Each number is 200 + 20 x the weight over the matrix's rms, rounded and kept within 0 to 999. Layers, rows and columns count from 0.

# layer 4 attention key, 384x384, rms 0.157, rows 77-84, columns 288-383
243,188,218,212,248,233,190,246,153,154,196,184,193,214,211,189,183,187,220,172,218,189,198,190,222,195,212,230,208,200,209,178,201,225,185,195,220,182,184,177,224,196,205,197,190,162,164,190,211,165,205,228,205,186,200,175,206,187,226,188,115,222,249,212,233,199,193,214,202,181,188,232,178,201,147,162,196,212,191,196,208,225,192,194,210,166,203,181,217,216,209,171,185,192,181,237
187,194,208,223,169,194,186,144,198,204,189,221,208,190,197,182,182,210,245,195,220,210,226,197,193,210,271,211,197,219,251,193,189,190,206,206,218,203,195,202,232,177,186,200,200,164,173,180,187,242,191,210,169,202,188,236,221,163,185,199,224,196,173,198,201,180,219,180,194,209,196,214,226,194,188,186,199,172,209,211,214,216,175,177,185,228,199,204,204,202,185,199,203,162,221,206
229,201,230,215,214,198,181,226,221,209,196,180,175,210,238,202,197,224,203,199,206,207,167,184,223,176,176,206,199,202,226,207,194,207,214,212,230,208,175,191,186,201,202,202,217,195,179,196,204,224,184,197,179,195,192,195,190,250,189,234,196,198,209,150,158,239,182,185,180,169,230,223,236,200,233,188,185,204,197,206,156,234,234,215,233,217,235,142,192,198,208,185,185,182,218,226
223,211,181,162,181,142,226,184,190,197,194,146,207,219,176,176,181,201,231,180,218,171,165,191,212,175,189,201,168,214,200,194,188,195,172,228,151,182,193,190,203,183,208,172,191,227,215,247,212,187,199,188,153,176,202,199,225,225,205,181,165,229,202,152,203,198,193,183,166,192,143,217,182,226,215,217,166,172,205,192,185,210,206,199,204,195,169,224,220,203,207,167,192,210,199,172
183,220,218,186,204,167,223,201,204,199,232,206,156,194,196,183,181,237,196,206,219,200,197,188,186,180,221,237,165,216,218,205,213,205,198,207,196,184,190,205,186,206,210,231,215,225,234,193,163,189,187,203,196,214,242,198,207,200,162,199,219,259,195,198,200,218,171,192,198,213,196,172,251,178,206,196,218,204,205,188,200,221,175,175,231,168,150,187,218,181,217,181,189,182,235,211
166,208,240,200,182,176,162,214,224,204,171,206,172,208,188,216,227,227,243,209,220,211,184,195,226,208,178,170,235,209,217,203,204,171,201,187,221,214,220,208,220,207,188,192,177,229,184,175,201,238,224,239,220,224,181,209,168,150,198,234,185,240,239,205,218,209,181,201,238,187,212,216,146,175,176,197,276,229,215,181,227,210,214,200,174,200,194,188,209,221,204,199,214,206,214,214
175,221,176,213,234,201,177,179,157,192,234,208,182,257,203,174,218,183,194,227,226,181,227,178,209,225,231,232,192,215,233,199,168,199,213,188,242,204,199,219,174,175,180,192,191,244,190,174,211,203,241,222,194,195,208,178,206,160,179,247,166,199,227,176,207,222,240,176,196,193,178,249,186,208,220,174,182,207,214,221,199,178,217,215,208,173,175,248,128,171,204,243,236,221,218,193
223,200,166,236,152,205,222,204,157,176,185,199,214,172,200,213,192,193,200,236,156,196,225,194,215,209,232,216,214,212,218,230,221,194,185,177,175,203,192,204,224,196,221,196,240,224,199,195,183,213,205,226,205,214,212,187,189,193,196,223,207,180,180,183,193,171,185,175,173,233,234,179,229,167,183,227,190,182,174,205,205,225,190,189,248,222,165,197,207,231,226,229,217,192,219,197
# layer 4 attention query, 384x384, rms 0.154, rows 78-84, columns 288-383
241,197,192,166,236,154,219,232,183,232,207,238,155,166,183,203,183,211,184,192,201,256,142,175,201,177,184,219,203,183,198,195,165,187,223,184,217,172,196,202,206,212,201,191,195,177,216,190,193,180,246,212,196,194,196,146,187,178,203,187,220,218,223,249,190,208,181,195,207,217,183,210,164,194,222,205,218,205,208,192,204,191,159,200,183,197,192,194,226,190,233,217,204,219,162,158
239,217,197,227,235,184,211,179,191,185,206,167,180,195,181,165,225,212,197,177,161,211,201,204,210,199,192,217,197,196,176,200,224,166,195,196,205,251,244,202,217,246,222,195,204,181,195,175,201,155,169,229,225,265,202,228,163,192,193,146,173,199,206,226,213,200,191,183,182,197,189,212,195,201,165,195,213,239,223,225,227,185,259,216,196,247,180,221,221,237,197,242,194,217,215,189
204,185,183,211,177,219,189,203,190,201,220,220,257,209,177,219,176,214,188,193,229,200,215,183,188,231,229,200,193,166,222,204,219,201,241,209,192,203,227,194,216,198,207,152,155,215,187,233,164,224,178,202,197,165,221,182,236,204,198,220,178,210,202,233,182,212,185,203,181,214,208,206,175,194,196,194,186,221,207,210,216,186,210,234,171,231,196,232,187,203,204,181,215,202,229,218
191,203,206,225,216,187,198,250,189,192,161,256,208,177,193,173,201,205,148,203,183,174,186,190,223,170,226,215,197,211,209,179,179,171,185,185,151,190,210,209,257,255,153,203,208,196,207,188,194,215,168,204,222,188,192,208,186,183,186,141,237,206,140,212,170,208,226,199,220,211,191,159,182,192,173,214,182,178,190,201,198,179,199,198,169,217,184,208,201,225,191,233,217,192,210,174
223,221,170,210,247,207,195,186,185,250,182,170,235,163,188,217,227,193,199,218,214,216,149,202,216,231,193,218,184,243,195,204,231,207,182,206,198,197,189,174,214,231,163,222,210,186,201,203,175,173,215,174,202,201,173,191,187,242,217,187,188,213,227,214,168,197,167,204,173,185,172,161,229,177,233,201,176,192,194,192,209,187,207,193,183,213,206,238,198,185,172,185,172,209,166,178
217,183,186,176,211,176,227,180,216,180,250,190,192,211,178,185,201,214,198,218,219,215,158,192,190,181,197,179,186,207,205,228,158,176,238,208,160,230,180,191,243,189,213,209,191,197,178,177,198,256,202,213,197,217,204,184,230,209,207,198,195,228,207,207,213,205,167,194,204,196,164,161,247,213,194,199,188,166,203,195,207,202,173,168,181,232,243,182,229,203,213,188,184,161,178,206
181,232,213,206,219,193,229,162,180,206,220,242,223,177,201,171,197,186,181,165,163,211,198,183,185,245,257,231,202,182,177,209,167,174,208,182,197,184,157,195,227,216,213,198,208,182,235,218,205,183,160,215,229,214,209,189,189,186,205,202,212,203,230,174,201,207,211,235,163,199,192,207,204,218,193,205,151,217,236,213,201,211,208,226,226,165,184,202,227,211,207,224,207,212,143,201